Weights of a small GPT-style language model, trained from scratch on English Wikipedia.
Architecture: LayerNorm before each block, learned positions, no biases in attention or MLP, untied embeddings.
Each number is 128 + 32 x the weight over its row's rms, rounded and kept within 0 to 255. Layers, rows and columns count from 0. Numbers have three digits each. The size before them is the row's rms in percent of the matrix's.

# up: layer 8 MLP up, 768x96, rms 0.388, rows 245-313, columns 0-95
# down: layer 8 MLP down (transposed), 768x96, rms 0.339, rows 245-313, columns 0-95
up245 115:113134104093143142180156108147190174092134114131150108153078158123087155125196080146120141150102101139161129126077106141178119084118120113190085151158146145090106170089102160154115029151092175148111153133120083140094070151125143082112156138180108177131172121120117073087166135165126098141
down245 096:141148166128136155125108109128121100147095077160140145121123140164119077088129073151103107164108106140173095133113143117117008141113110139131104147136082099159115131051130110136150120104118156094154033166176113183126129139126169123127064146075171054114129146129133189135092117141082159136
up246 101:107126181113123114117134079102179192102061131125083201161161159056104158140123110108106089107085133125155162180112150121113138171166092103134124141122154100132145136060082108170131113091054161073130087149175179109130108132162161116107105147154174087168174143124102122143098119154096107136
down246 102:111117065143131137154088132140134138146132165096107219077167129117103138119149098121155128143127087144076113042143163118176091103141160123122071122149119110161155109179186149127154187144163085149155169106095072162126150127139175095180140130099116149099082159112128116113212096151124081114
up247 116:083175111135151100128112119098096188102096101158127159127115179139174184214119118149162138139162153106143142124090142096115107131157081120143155150095174166151106102081138095157120112126094111133145098115082093169134114201090150149129076083042109160148148156090118126077103097076114177160
down247 127:084068057156036147133138169151115095142141105116126124085055155123132119131114197157089125175137052185120150132102180144129110127154115149142126146162128158151055155125166167118131162076148111087121080132121101088145121158065157091135143082110164156130095111107148123129096132102096125158
up248 095:161158142162075136083121145122137177072140090153083128168074125210080111099130128141110124119115046156091164112058109120150094103120098118147159129155160141102219102099107104110096139194121079111106139148148094132122081161168178165155142142155134116136166119143092091131137112133141075153
down248 099:128147099121150111179116184117216168174087130122112119184077077115171130132169072130073139113110154196149133156166124134149163146128138146118138153116114131131146127103129132135115180064077130084129154143090024159144088159090183125136115114110146157159117154119128143068152090124117079140
up249 105:155165140100107183118177138116132123118110167112080166147090194104131107130144138096120072117107052145163106123141113115135111085097096128113118145155155130129189101140160159111109077172067160082121092157111092126130187081134092113136116188163094131186097059151149133172101197126110153171
down249 105:085084128191112094143084101138097118128120086134173140109194043152118123138129115116123125153126189112120152113112110144091110149209153144113172109129139116103089172111109086140175135073144144191107160123107154118167086161145131149098141053132147163071130171104105158098125054109160145090
up250 105:111090107141114165147103107123120167154127132104115136102146140147169216098104109110144187192133144096092144104114120124117135065140123180169108184101144155074091189101116149148143137062123116095122164170139142139122138104091084126107146120133073080143191125100092129153164026147142180128
down250 112:127089098125141106077085159096107135123163089134145136180097139163093093102129188136080193114069155142152121093128148133176166129089146164053095075150167190105134178155179094138162114099148078098148146143170124158136141136133097089128128182089104192150125148185163091130123134108149100121
up251 122:091110130119159113187151170115126158156148157095152156145132157182125140113085101134165138128167169088159122086155140098071151128146140015051062108153162138111139158119136127071157131107136106177159184109093125106119124079125122165112114118107120144147168162117103134179095132051090123165
down251 117:066153086128156147078123109096125125082111150161050096104115088065159068128120170146133116151118121126188182131117115166168123157162113161135178117115152140141125113168141142160107204128153082066083125117154085141147172113094108137115171101131156160085083097072095144070139101133133114087
up252 091:085121137151109118186149085086143096084172139124137131151156071131076138168201085146128092123160134198187108163144094179127104136119143152056114096165191086168095098068124184112116110161094162110096129143115130122170122115152098151119148156131104120152158137113152159157093141103193154165
down252 089:121119148118182116133183135183110120105091135037083166086160137186121085139123116158127133152111136143080165110123146135117125097123113147125090169166153139168143162228100091109149136088188042173123122148097146124107158130102142106175138123140154089097136153074142131114178149093075141154
up253 090:103155105072101120159159158140174126185150123176128172168065175126146153133119127124154107141142090132109127090116100166100128120108175114143067071138125126153104123073110124136156108092123137087046183167099088139120181061142177171148140128141085097061130131094161110101115105097185173133
down253 102:147141116115147075117141071170148205106117123211152097160128156123122092108105125118054146099121093127137177171140141112060086123151103114132148164081156134167200084124141118139123104169163120104129119131155127183129060199168116140180146094085114111139071120080131141111105096119125143156
up254 106:113127107119093060153114115149133135135110068132177135140171193151124146191088136094078069093166159153060091162133104148115123119109170130110146105078126100142155128155143108055104111172104081059096089128159132096142158083142079133122059112125105118120142166145186117154115140116170137175
down254 098:119132098170141124110061123105157110145230107074126159118127100125137163130150125179147151074143140115152108167119127132116129133125176078166170146204139149168129119091097096120090182143127109091128106134145090124127139140159089106144113139140146099156184161195157121141038121148064170182
up255 094:154116127098098119153208125114159144145148135162210090166099157127128131120086110124095086149132125173073148091139086114174120155112095090164114087165134128134095095116161040113161117121070123057105137134126127124179146120126159134118104135148155156159222147091108115112163065136149140076
down255 087:170133152118151123129095121120102118110084144137114167105167143171156131135161102072142140141113131150144139100157166098115138138167133187104148166149124161140102090143154127202189163124157025103159123067137105187155098151149164132093166106140143133100116161148087155091012101088116145124
up256 112:056110140096146082156111131167126130112077139174148124116104192148079122154107077156097072134099181199148113129063140065070121142180181124173094064088131092124136154128154098138117126106149075082132061158178163127128147162163111112108120161111121131119106139122132152140113077104143124132
down256 107:185111079167133155127124137072142086129137121072125125113112162068132109185143224102129070109208154126170146125095104099075108150164152128103130132143152140176162148116115129152127116091118088189073145128132066156135100129203137150105114109120182088118144106161104143153171142126126082135
up257 094:147122125153143136083143122071137149149128138151190157113083110061085133096119092149108138175102159163094106156133143118091174173114092125160169098104135145168125140060086134135123135133098175144113156164159131099157170153110088095127021091210159122116156167142068120115114128185136152105
down257 104:122177105147132149174126170149087123134160090150051173109189112103122098161196150073118116118128115059141122126135095062089096169069150142090122128151168092124116155125125113112125205117124129193158100115089114113124107130125052114088144145114148171110175104082118132189116138118128079125
up258 107:171115140114142085105158151117163168103149117136159066095096145171101113146077141242070102141144170127119106127124125112195069104139153149163137117113135125161108065096106111088089076133146169119129115131122157125128165199123143130092080118063120115097135162163166090181144131170141151125
down258 116:097121102094112106111092153134127137108176086127162081168117151138080120135103137149077137103131078142116169157196111135127090153125138157123086172114081101098153163075133106096152136149127130095139193206123160090124100119166161173149077131144070111105155144067152064136131103115189166061
up259 109:166184183067101052115123164100153134093152068178124098107100137199104201120090139141170110138134141158176123180116145091108089162135124130130126116092105155147141146099098129185159103110147121094063132118088108119171148144159103168116142126133184124139181119109157115098167087141186156153
down259 099:080147094148154150068069070110073163072088115151072125144192166120140111079163094147175121075123129148110099105153140171144129154121100143119111110131079112088179119154142129105053160159106144111072071112157149146165110114142178133109108140083126124166160075104148106203119126116114131132
up260 111:110162118117140111108171122119129167163137153155169115116083236120086105153118101135153073082184108153129134106200130122154091137159109183113096116090120154069151131111131173165156125118100169075146110156111187166085132166086071127169096147087118099161147130105157143130181144132081094110
down260 114:133139187121170122137082063168131126127140168172080164117168138126094142106130082199129121084116091104124093156147081110114144136157092098138129152157068133129169100076141130122099144141146135128075165143147105165081115122151080141076104183150233175136180092159090131135103088157134137119
up261 084:151029143099145099131145132103110141103114096128096118159109112158083143092141100117087169128117200149100041150106159169111125144151069126138176105164089129093151120144122117149134089138174150122134142131148114189097181068153140160087119118169119168087163183146067067106146155123097138109
down261 081:116132089120126098112135107097167147084089145104142156131141183114140129075151077088122142099187160116194122185135115110132124130166096144150146082118110157149110175129049195101162099124133157173143206142146124123092094071157101145168103101141116074117095122077154080085187139111142167157
up262 103:136148162137162119119092126101190125129111160153083139069099188136088140114154175116103118145098174122162102092169107063140082121137089150215121121166096146079104134139175119083174160152086185113113162115097085124139079145140035125131160068109189125154124147125116140165131129147140116133
down262 101:105098113120112141080125138120140118080178125139110107129073113110121096156119102154130154161150132184149131169114158160077127104156126087109156175085093085142096105143067192198085088068171130155174090135101149125094172102059134130173116175161089170086114152096118091123123157157079171120
up263 099:183134120135073131174120122091144110135110202065153118065093110119144140113102079095130147127169090117155138192093160122132145103115135104074163168111137073114102110129184127124084069111151139087087144121112127157113146093187120104120089183123149188141158117089155135181189085092129151167
down263 132:178111102145116112143128110069137167116070137059158156154111159112089137140140137131139075175146149165189159104091177082099126160145172158176065138107166110080101133166169120127092113166135043112099088137146125118144169128150132058125122192133152165123128143118148155115184109087151114168
up264 104:108122185084099048118123119096132109127138165146143179079083140139148172145135125170112153163090079156099085113104112139200081105135156163162197086057197115189117151122145148091183156110162130133158136119112098179135118107116113107161181138107116131135114125091063096128176116139118124128
down264 103:065130169074136153130104133198114108140092111122113114167141097154112142075108138177086127144103128117167115115118103169152151080125166069155110132100101124153151158168157134096196116178134160138104107159121134118110196131065171113125093150167089119120136150137187043146060102118135063136
up265 104:126188127137095108162116152140111165103164054183126183161109123145094195111110144119122112118075131166081158074079113190116134102126156131113090123152101098142128165091127135156139090129157103127112069148099131154197121121100117160142115122139100182220144158107164095132179125131158152197
down265 110:115127087116156102135122152075134165069095167170189191097129159092151157099119150140104148172136145122096165128145175152137102140132119056091177079082199092137094139132075151163160112093110111144213140099078143124077101087153106135147168078085151133111134164129108155149108110123154142144
up266 107:063179138131104114138121125136109069096099131104135101128075163153084137115199108141133118119074109125167132140131162094197056139133123096066205169097121154113182165091162078135130124134111175079108194126109123102144106163122145142127111089133100147136121058131117149122103161152176126183
down266 096:097104171070133151113068094167154155084066115154177115133119176126171110130175115105175157150172121167129146123074080104185058140140136090113150104124186149108128118161139151119128138169160102144133124117135154090104141152189062049112090142145111094106146107150115113165124175137145078170
up267 091:133135098111093111125162152186092106056102100133113144202084132113163196110128136099150124151114096170134177174083078143118149197102153146149138084139153161119114185091133177117122116155123091156109130147097108080122143127112145105117109056085078085127168103116186100156079136124172176127
down267 091:082081169074099137154155108163074138127146100146111114159122089101119126068090065160140168107102140073110104171126162162140073169080105102128149177113154123171133223147143132114127095066087177083092146109126141079136148197144086131122139117120098156139136137136140135153158111170153150176
up268 102:129119137162128055179163135103096122108159114165124131139139145105079155140116137148096131122134108112098066109092072074109112117201107156131134103170095098120125096181127120093121089148092140126131155196103131121128070114099130120044129134137103137117091124048110151128211184176183142103
down268 112:170150131135072159121100141158129101179116134113222090140084135150150120113222100154087117088114137142140074198110146112113081126106131149197114149095090128091072146184146124110127142106059148090124141082109089145135110178139145149102112123124165094123057116078115158108120147144134143152
up269 103:134145108186105100114144118148089152151141109128082153068179130158153218088108109120039126112104139151106134150092132097106114148142129165123149204168133145051118137108075058099146176115164117153118125164140109174085112083130098145122130126107145112076100097078120152148177125113173109162
down269 098:168077068116164118115126102086160096099133143090119154136177129194077096136154165151086136097109131165107120153085113136131114154160181119165078111151151183161088127145122121121182147091140124098117097073162145159177129165110168203143160158090073161111139111078176092139095095104150148079
up270 095:166124109167102090130192137063130099133129060140170148171059112167134167116156099122087122137055080136119157167164193094126188166144144152123130134131197135115103095159140155127115114161130150139154075144145108098142134138111091083075158113163158139117155116135128072154125094113198167095
down270 105:131144153155098139092185101089088119079123084137162176109123123192101118083093086209180103134072145154136133157101162136147199142163120130145150082073096109121133107142109188054097098154104119134140148183158133135117142157140144097131138167149167150134173052132152127126177086122142146109
up271 099:103125112131093176141127127133098173103128092092090107076206109123154155126121084152089186163178138164112120128054154144158084131112123094115130156086186230136104100086086083061194139123137148139113151137137104142133166177094178112089116102084118132143147139115161143143110119093123139108
down271 096:116135163117096118116188174119154103166106148194139133080107181169078085109146158124101097117141099064121138142091142117140132157137107099108146072157074114119224123201098130107154107073134140137149173133138104167101060130149092176094121116138129165167119124189087147098159112143144142172
up272 107:171162116118121168120109132108190079093133143136168080130146114100100119111199096157122152166154118106148136108109150089075147130166123012138163100154128120082070153139113149082151079109091194098155121128117055138150110149149160121193074130111117169166088125115119108102119116149125087107
down272 111:135134128105124110170109175073137124173154089125150155117217148211089117144136115144123086144130133109132170138172098117200094095122142108092160146142102108190097132137142075082124126145138092134152184106156159093116104137156171170135150085171110085127168141150188098171155062172120159148
up273 096:079095141099109090121100100094235105129120110108153133142100140178136193118137122069140168113171130124141108163092090132150129163154089136112149095140165209136096188162206134083146123111080131152086154129109154123115158113122069118159120080086069098172139160087152119130141111149127129144
down273 109:165061101155184153176108170137150084156077123138101136097105126177108022125157147103137074109151151141161103110123122082151123152116177147095110082158100109164138136146135101147154193140061143132122165131115136092086070059180128094142123148145154160158083150141124146147173142129143100105
up274 087:152083124122165117152175132135119124085104071148159113132113104146163077138133078097160097112087126127116130123049113103183116156193112196170140104164106091133179099117092101101100099161188134152122132186172154065167139149162134098133122160180100172088128114101127167133120084074132131176
down274 121:204166150135134058117136151182151095137121190187125115077068134180161158107128069152122161122130107104151194084110125079101154107179066156130134107164152108087120117115089144128124105127076154094122166142096136129141105164104092104152144108198143164160091135152095109078112144112150169127
up275 102:119120125155155099130114184093129087158162142177180177145087133159119106127145116152174093147121149146063213111080123117193177155128131119095163147187114161135135175085112142107158115087150134166161115120058078158156107171125130167046155158113129104107114134142091135186104131132128163093
down275 087:150117141112111079133110182195143128127079101064091146194214171169106115091105129100133122161084190137142131097105129107134093158140122116127157113085170105187088141180109081141074099164116134148125090067167174100140105118101114094135158131147138175111148119139174078090112145108151157115
up276 097:104122074159130119157165171116150122094135141143107065119139126172132202175132135192131109190122144138147119134058106107112134145154141091093140095136137142136144166133094176134128060155112134103077158152125100122137112164104100204086122140182077102111132117120132137061081132077125135224
down276 103:188074130107109103158070092135121157142109127168193102098083129057144103168082114102161083111123089135165088086146187118157190143138169143141162142123109153163128164102135142136134081133145193146075169156181143131105108158145133154115107184089094109107168137135187111176136162142143166107
up277 101:102143192195172181145137128170140154153166131129123077104063150090136118090110134110104105173089142151104150172161097122143111141157131088128110133137205130107169196150104118112163123181081166164168148082151085126113102100161122083102180095178113151111145048150149104138159136103124099135
down277 118:108090065145090147154160086136134149137131122180112121158124135107158148115053128109133142127131064123170103167126145129078170127092098182184107095145099106127171169110131173156084143113109081101115074168149163133093107159058070123084127084089199140179133092146167114157161123138111104163
up278 101:148133126081126128133188109149130137123170122135154145137100090129135118177174111107160116124113126118079103120128168117101115208086102099153091145153131083092091083114085153092204150085083094092109083181126125121059201130085100098134116150099185091177077110128133110181099154146138175138
down278 097:086091098154087096143124140118129120186150150142169168144071148089066128153151242142130107127138114134086162185095161122146135169161146167071102115143115171069121113149193130149133160149182081114136068092107111115123141138118107184145143099137141074153104110109108143105097127068132143110
up279 100:090134211137085087107163154151174161081125124127223087071098078101074139170148135125120113080123187141114144154178145113134069115112123103091109097137180111110125117098114112126160122128111142171105176097129144127187092116159116153120129096108093107058151133166133146129122071117157181106
down279 101:131119121143219115132088145106113123098134118160162139125153129151117067042082087170097125129119113115150087165080107178091074149139118110099090109107098152148089104083129099097181111096097197157123158135126154130146092106124106089107140131182173190123187177131151106136121185148090103098
up280 111:139156172181117173142182141162129115106107112185113127135175105170136158075104110104103125092178134156091139164175129196147115155148150090078076109137092119123113123089114079097208084082109114159138141129112103167192097156149176170142122119147082081119135080141100126149144148115103137054
down280 103:135148141122066118161145130118102103105145112123135138136138161114154077119117018137154123101096165062107110132146129147149110077099079111142124151142068091180119142162149118135120154111068142190128145125099072120040143058124118132151082115142116153090100144114172156135136100182170131196
up281 110:135125082136139144054090082147160068099125115160163115151106110108106159154048145111109138138091164146133142166070112133130174167154122073162176138097140111135072152117129141121106117098152098166104156101159134119161138197106144160122128072029112098102143137102093110140155091107198091151
down281 103:148104171126073159113173111145125096142206086126190110135112191082122114123142111118140067140143150142130092111137144118165114099109115141059129116171156159121123158168158177094119137100134119221108134088176100086130065127139085112076091112110143102141129197119166145185129148141129186106
up282 102:198092117088073096122038147166111148137105166141109086081080136134086136158104141157140156118145146199128161119137100113106054156119107152096126172125139195109159105141116094140155089103143157153170122105149151180102134158115149126097143102044142103087146059104109116151120091111147169118
down282 109:169181147082078113142095106186138151078147176099141132109126142122156131117089102141132132144115142129115161171136137119136194161122089117140131087128147086121160140090160172123175086151036147162077130115135132188090105159118129112096162140160185162172171067173095115065124145155101180103
up283 103:149145179134116131161110160105123190183115123125137133069090156128127123061139127128155129122109118086156138102135174096084165089077180102162138143160154129139105124126128137105088096106143136132061112096132120168161190112119104141066104097081158108087210119142191125174162083054141116088
down283 091:131159108115168158178113149174069157111124109177088128135123097168121123111116136095082086104124093145149126152164126091115086118136143115110174104114141136109175172102083094107125126148079052171124162140144158158137079137114210145165105191188150152165119117149167164064133168137047128125
up284 112:167068158143106101142146141144092157121139136128145132172096172125127106171099132189097143080100099135041128105100076072151103135078112090135091154092122089120170121140202141114094191152156060178098131115144101183133102124117148126124109082142143112098137170123076119140154089084145065127
down284 083:160121180074131137141110089133153088080172120083130103147133173170137135115154070141156103172164084076108154080153119123113156177061065106165082123125122154142129151137096163127157123076122088203156184129096185136150139150120149117152083151130162107097116113075105155113128054131098131096
up285 092:186125087141106155138110186142123129108143172120088146129102087199102164138138133073146101142092117135153145068145150137095116142073089165166151159171122091118163108127161108122048096150137155121100165138121118083145141101120139157132099133168071118171127062045102173183153127077123149174
down285 100:091089143113079167132142093090185141147115164103202128131136154119123143183107077135111142147173116150144096184151151139144112067128149103069083105135174118138095129136130175147182084095123084100112134104106147155110210128120106105107144080087175151111196155167118119082115124157185167091
up286 093:110152149162148041151145072064177131111152165207127112165128183158105185168116165111092071134156122111160096083124111075134067151186116139087157100147111107098167161150168084131112101126154103142143134131133100105169102186112125082137126109078148112111112150095121136150155118158148179135
down286 094:082111170119095169110125102143107155145137114104160100109109116061129121173168131143170118089088121151118194177113176121128114115164152157146150110132118136099084159169140193152139132070165096162133150050072144136162131099172145201170110153164101168115117081173116089142098175149139131067
up287 099:149064163111088093132094092100139165108159088122147161148136130083107093125135146150141130134115126076059158123105154103132136167148084118097145126170124056117151144171150080121180152111155175101141159075147089109059134112136098144097137150175162171160086103118075118158112139132059170206
down287 081:087066166128116135135124165113117135083098142149148133107107156154121158130183166153120117145167132135162103231154148110182094107143193167098145093134099176138085128029136119074136130107136092144134121100125173120173124074124147093082132120112091145089117167123134068122169140083139077091
up288 114:115156152120183104141166133108136163115125112160114109128090145173108164104118133160080143064165204104106245145105103170081106136101109091151112135126197167146096114139137098092109104173141091061052134144113132158080125102124127138059164113113124114144118087116116131128067141132130118110
down288 126:164063133094103149194098128117125175096146092101114153079134131134149111100161155188136134143198122108089059137109045084115110194135165091090120110163162119159192077089108089099111184135103112174099126129186107102162135134165134107127117093112175157097101121145146156112107136123100119129
up289 093:109154098153143130086144145092177105061117140118106160164109140077138143158155170092073130134152126124143148078164208093160142133217132119125139073169078152109116126078167135115070157104097088151131076129149100170141171100131114150104088136116110068119133074118099144139130060084099145130
down289 097:063168123142101151068129119081107115107150143162093149112139140068104163117162156165124112117133114198158138138158087097134121118146148162086174118165075128166154104172130182117048196141172076146120098086159164172168138178112118110148134071141145067097089131141138142113081131126142168123
up290 095:129139148134148077117108111126144120158091106130108141095108109162080137124106135101131112134165087175132122132129155143178071179138110102168162101112221062102140199160106147135038138105130154095104136165189161111083124095153104102145066106139121089181124131162134161112049146150143158104
down290 107:105139146131181105140140117153162124156073067186153160116170133147091153132095086142167103073067101100147092163136173141094121149101120116135134133135101102140132049150101106138128048143118133144147160127087138110133137081061090153149134109106144076173112110123126039124058116176132167101
up291 089:083074117149112045162110157139175071104129125121099144162155132188170097132094167135113127119168149091133122137125141129126103146136080146091097114118183114147100127103191147082112125083192104169106129157105091048142077151137104130193132086149127089177180134115089078130112150177109126137
down291 086:105139059100139130083112110068104146164191176136090140105114080076086067117091133102129124134166104142095146102160146134089105040084115135127108137181162210126106124133077101118105142066156085082102159128129082136109133126120172167132119094127128161134118086148151119135180182130133144160
up292 104:160107157183098134108111096108112082126133087133116154093069134106101153151087156137095135125083101154087154156097098117168105127145185142204102097153123139116153168110171170099101087082085145157179172121155137118232157094144150146113073089121142126125126154093125144080128111195174113152
down292 091:129165171145134127085098138161128105163090130119115175186119029168204152078082150133178121097150100160107104151077176122125141101112118124160086147171143109120130110070081114107155114126142071160133079136079109074125134193085143156164155101144105142140117147076151090138102157115161144140
up293 095:143132070125113167113176154115112091124048152142148101126104128166140067115152132146151093146134184122142137113059148142166072093155198148177077113095167180095127142115119170113114112108133109084099095087110130134175178163076078109140082144127193161116122176129159173094128114141149113164
down293 086:109094133136127104144127123144126144139128150135108201139102107128133107115110109067116169152084103145116123152199072135109235156097110143122137154133097139157165123138182120211094150178126140225082106154122133136087093080100118156141103099131137157163047106143149087106106106163114119120
up294 093:124131065130090124083131087111130122170107149137153120114147137202130106122122110110179102102154103140135124140166090142139139126161187149133132142160162063062165151121123120135122172131116195089139145149081219076166097086101140106128134130119069179176169139087169092172113129086138180171
down294 093:146175148137136103166126076144201143055147125110096114144113157103098097161072113141150161114126092086126125160145104132138131108144169136123066195101102142178119082152157152143050137151117117129146182111197095128118120107084139088121116133142136100134044099196108138091093098178156119091
up295 111:106138146107154105101118162198103150138120170164135133123108113152086136121146091107082159170139116091203126155037112128109110134142095095130130187186171070103155089115097103134114123094136102095119090148134140146134108118144123130125086102103148082128228117087134112098165111074219128110
down295 116:129196077124127069107163183186107171108104089133162183209157170103118116116095134071103161170195132096126162130161129129105152116132034117110143164124126106160170098115084175132154100167131150136116132129111180183119136136134106137138092162095147113150121136121142113139102109114125047149
up296 098:189161099155091144165158120095130119131090134120164109128069102085120116111115108086135169152085120177113111099120129114161132108091121067119141074105126071098101156152082121199148165151076098081146159089141126174098181119110100127152162131123165175144189118076171104134163155084054105117
down296 097:148119137108132139138090148100104101126046127062138117155150103120132109150125089118084108095111079117172139067121163109109134144103151171106200118195130135111113132126115114158030105133157116103144093120194112191142174108101125224086161112111157180098125133130136136156082130093116159146
up297 108:190118146094093149117105108084128123101135188114127120175131175155096099217098133107066151084125130119145074098107138103094079140121093124128159130176153086098151123098153199112020136155134108160099152110122114072112118116125166097146155159153125110163178141129112133163160093165132105175
down297 093:148154150141074115106154095070136126080130101142185058133117124097142122154135140066088123109136119168137147136195159076120120096090106131171083113143132133136156164116155084086078158108120145139134067173135127109128167108153045104127128148116132091150143169152102157180207120131211108153
up298 105:175182145154132125119137162200135107151085160178150153084118104175173113097131147072054142127097145141112101067121123124185093152110134126069090162128151147184175139129084157129164130107169119154170127155110135117110135151107113076111167166111129112121172081134105053117179070156101095126
down298 107:123125088149124169103169108120150124204098131112178109127143120117145074136092097159172122075131131121142137149092175136118058099128073122178185149224089173143134149108133042141120148090163100073121141106111187098144145136108187110128081161108117112091097122132154133158129125104131184130
up299 104:160103126203116183087130141103122140145084124143189133166131146101149126115107120084194109148143116100161176090126122096148107147121120102143163137128128157129177125130191095083149167147108126139110040116083106150072109142087157120127159158115075105093124073124101089119155137115135080020
down299 091:090127153116101083138114089191103110110152162044103087086118146135105120091154144184102165145172105107113098149067152166134057104114101117102144153119078115111077065152130167158128126151131126136168132092116048118169169113180090151147156182149156081129132165122153125135076136119139161093
up300 107:169100145137139114093154123129131059136108118119104181113080088181102096046154158126081114140153119186139137164153118111160110127124097176156098129143122146110119221017160139109106128140117139126071145092170131130131147141087146152091119080154074122135101122116122105181073157148170118131
down300 091:107065082087150156135136090145090165090064108105206112133116135149071083149117093152112125143119109102128113087101181131157086188091139107113127187126165101133154129132129105126146119069087099099127127140086106139167121059072086110176094104069116106118183171125107164137154146136099087091
up301 104:118157119122155142069157115132152170126120153163137142163081250099096128133089124164136143125151059118089084190129136117117071169143109116148029116081161100127143138128113132198077165118145103135127137164117128142152169104189078122125122132144092078140116126136137163124128174129089124123
down301 120:177082138117088048140116118154092126122131167188133074110125121106085072149159079146081073112123139114176084121114116121111092121158187148134115073148119127129134132120104123158069151161158124139161189159142076147138146126170085126069139142143087105135144112100183171170083104063173114105
up302 086:196069137106128140109203101152151091066163136140137190091137094143129102123153109130084117119158170124107181092118127144162086119102050153136112134132111125128163113132065060099157160141116119090106088111166133160154136126138155147167171142123142104136153092065111146198184150118127193103
down302 097:153143131145115146114116180085156139160118124066178144110151095088120147117168134123137124214160073153104116147136126164020119140150172161108178105155137118150124127129108118081112082171121124121171059130137108129154144150076147100042121120133141082147124141071185070138129145129119155168
up303 089:138126138145095174136137077105129140169087102098147125090132096151151144157086111131111108177116202147128139097141130086183098062172129132124099085183156116109151202063078113111148120147118115132136166192153136097109107082075176146117106183130103161119184158131164148149082141112081104072
down303 103:150143130125147186094097129127112100042123068190106104109076146121059118112157123140065188116085104152109129125159115135145106128111126166166163112111136141100100093154106165111096068163155202191154134109142072121139169139117081129144129129136165115145123127113131102142186063088173083120
up304 086:119076127136140105103147113137180157061108084076163109114134154171111114140153145156125165177094116149114132125091179123153122132180104145182153122063177131152138134138194108052172099152138100163152145167148160134168193147132141111110147061104146193107101161116193077144139116107121161155
down304 124:142134152092149135089119081159178115070124133082153088098088092133123177116121093144075136155095105186144052084141079149126138091154098166144104161142144114071126129133118080129146112162176133110136173180138150038115173168100114140124134117134146161107102124121134121105195126066202130124
up305 090:135141122104109091136059169087125139082084125193117128114140067151102108168146145108141159197117139190141161163126091100119099134123168141148153110123114132096187166142172143180117193125107121109118060136080181110133196125122120104119067150183170110135127133123152121164137075151186136083
down305 083:100233070104144129150117183170158127133142172094099134145121160107095094094114155128119099092146126069112078137146177181153160128150062144100131139140074134165114069105162092089112140198124172126147149146127134166144096169099141137125141117106180082139094125162137151065126135102108074141
up306 104:106093146199128145129101089189171197091096128165109128082132110076075124087215143111110163122133094180138147124118132183143101165142113133123137134117152084130115167115095104110149100154128130123136112141153085167094092111140197149157120099160073132122121060087163104163140197117149097083
down306 133:185163115201128087141140136118100069147087170135136095123118179142135152138164073119105131115105111130083157116138193131122121160178102076179155135134118126121119108105114089067163159095172128124098156150173071186122094136064145218141113105180116119107125118122132143145162169073150147166
up307 109:139140142134116158072134145162144106097115154135131125054077113160091124127112094133146130137099072221135138128135124151120144052137139124189114173156124117106133125037115146116149074110172127136109104133126120183155136119082184140124195155128115115079154067072140101172073167099116118094
down307 096:173115161107130177148115171132044061173089211139093158127125123117133083104149132127100148058166163036142145133152126141087096096085160125129122131092125148109090147125127107124091097159067145102198147087114117103195078130161109149121131140153139109164148155129113138106104114107097089121
up308 108:148090167157139181113126113142171115088087138129114119127087146138235131150053090126126199131139191056108127173096150103163114154135162146189135153141158123135097102114121137104108149145143066120124097119168112064077150130089122125136154141122110138080100100104104103130120056148081117161
down308 109:145156119130117195109101167125199175145175140112137154149169095127099137178060045091088144123080116180145127097142118141116133148124135175167176153117144134101150153120127092152108138115102193185129213133114119137071135135090156132120110129126136138041154102111122118123109145164148114196
up309 106:109137153149156176119148082115175202112107133137079077106129130150140115136061124083102134074087114139131137101103165122145083106158134060088086106130118177134145156047106149096078177136143134143127181183167086127168150095073162136143125121185094126095138153146152158168102128157161103168
down309 098:095138130113097120100161105119149124168084142135124061167098152107138106147131173179104125048120201145121104141154170129115100105112108202107087163092093103128117042083150113168136120132146112115196188150170166116129163141118106142058139117130086123187121117153113146134162136155060126147
up310 077:142088118078110161101138148115118162134074109121095099147143161113139150148038072067129177099176198130119138147169156099099116137178100082104151123167116136116116109154115124102137159155112058107140085139165104160155126116150145141176129156223072118124109107091074098129152138063132110139
down310 092:146068191124104099088123118178117142089147075118121144122145124092132055160145094089156124183123163144093167209110162113079116159138130127076085116095116122110159077120090103081103123160134156095160132178121159179144142145118128095126111148187164125178131125110068142128146163091128089201
up311 102:193130100137102191155141131166041125131115111131109125120120181110099097137189152080149088157191105138163178091122117147110090087137138141118187139193133120085137144129181150121067115114110124114164077070105096118184130093096131117156130135129046095160124104112144170148102161103109140155
down311 088:099137129119186045094122144087187126051091147126141118125109117152113134099083093199112153123076140124105095132129108167163128121145083121182096158101175174142069079113080117106171133175116193077088166156151185150121159138137141136111124087133155170117142155170130088133160107109147133108
up312 093:164102098151153134169128170144133163118162131097177182064132137202110097151135125097105085106149184104123119116148078106135088066077137131111140076119136152168126104135144205078116112110076155108099097178127134159150107092144129147088076084124121110100100133087175133160100203096132082141
down312 097:182094138063111173126146127093141098104106138191146119192163083065156090117098110086073142106127159116121115118150146141099142117088086137095140130094100165100159162143101144116115090150162120201136178060134106132072099160158159124129107117140120201110063108151077144139143139141118074086
up313 099:106087174139036145096151102100130144142145183148128154094111125190117158110116173152159134142174116130100127168126136104129133091158142064151126113130132107134161139133139106057142125121114089200118182169098112085184161056121146112138148095137107147092192097152142126156139161094110161040
down313 100:128104085116138137154093136100116112067127189177127150152137113135071106163095081152150098146094145160075159132078115064077155114142212192126148155088134056159128112091090162167070069122166135143098131176128090123116124153170136129139132123134150146138127098173122177088100156119162107102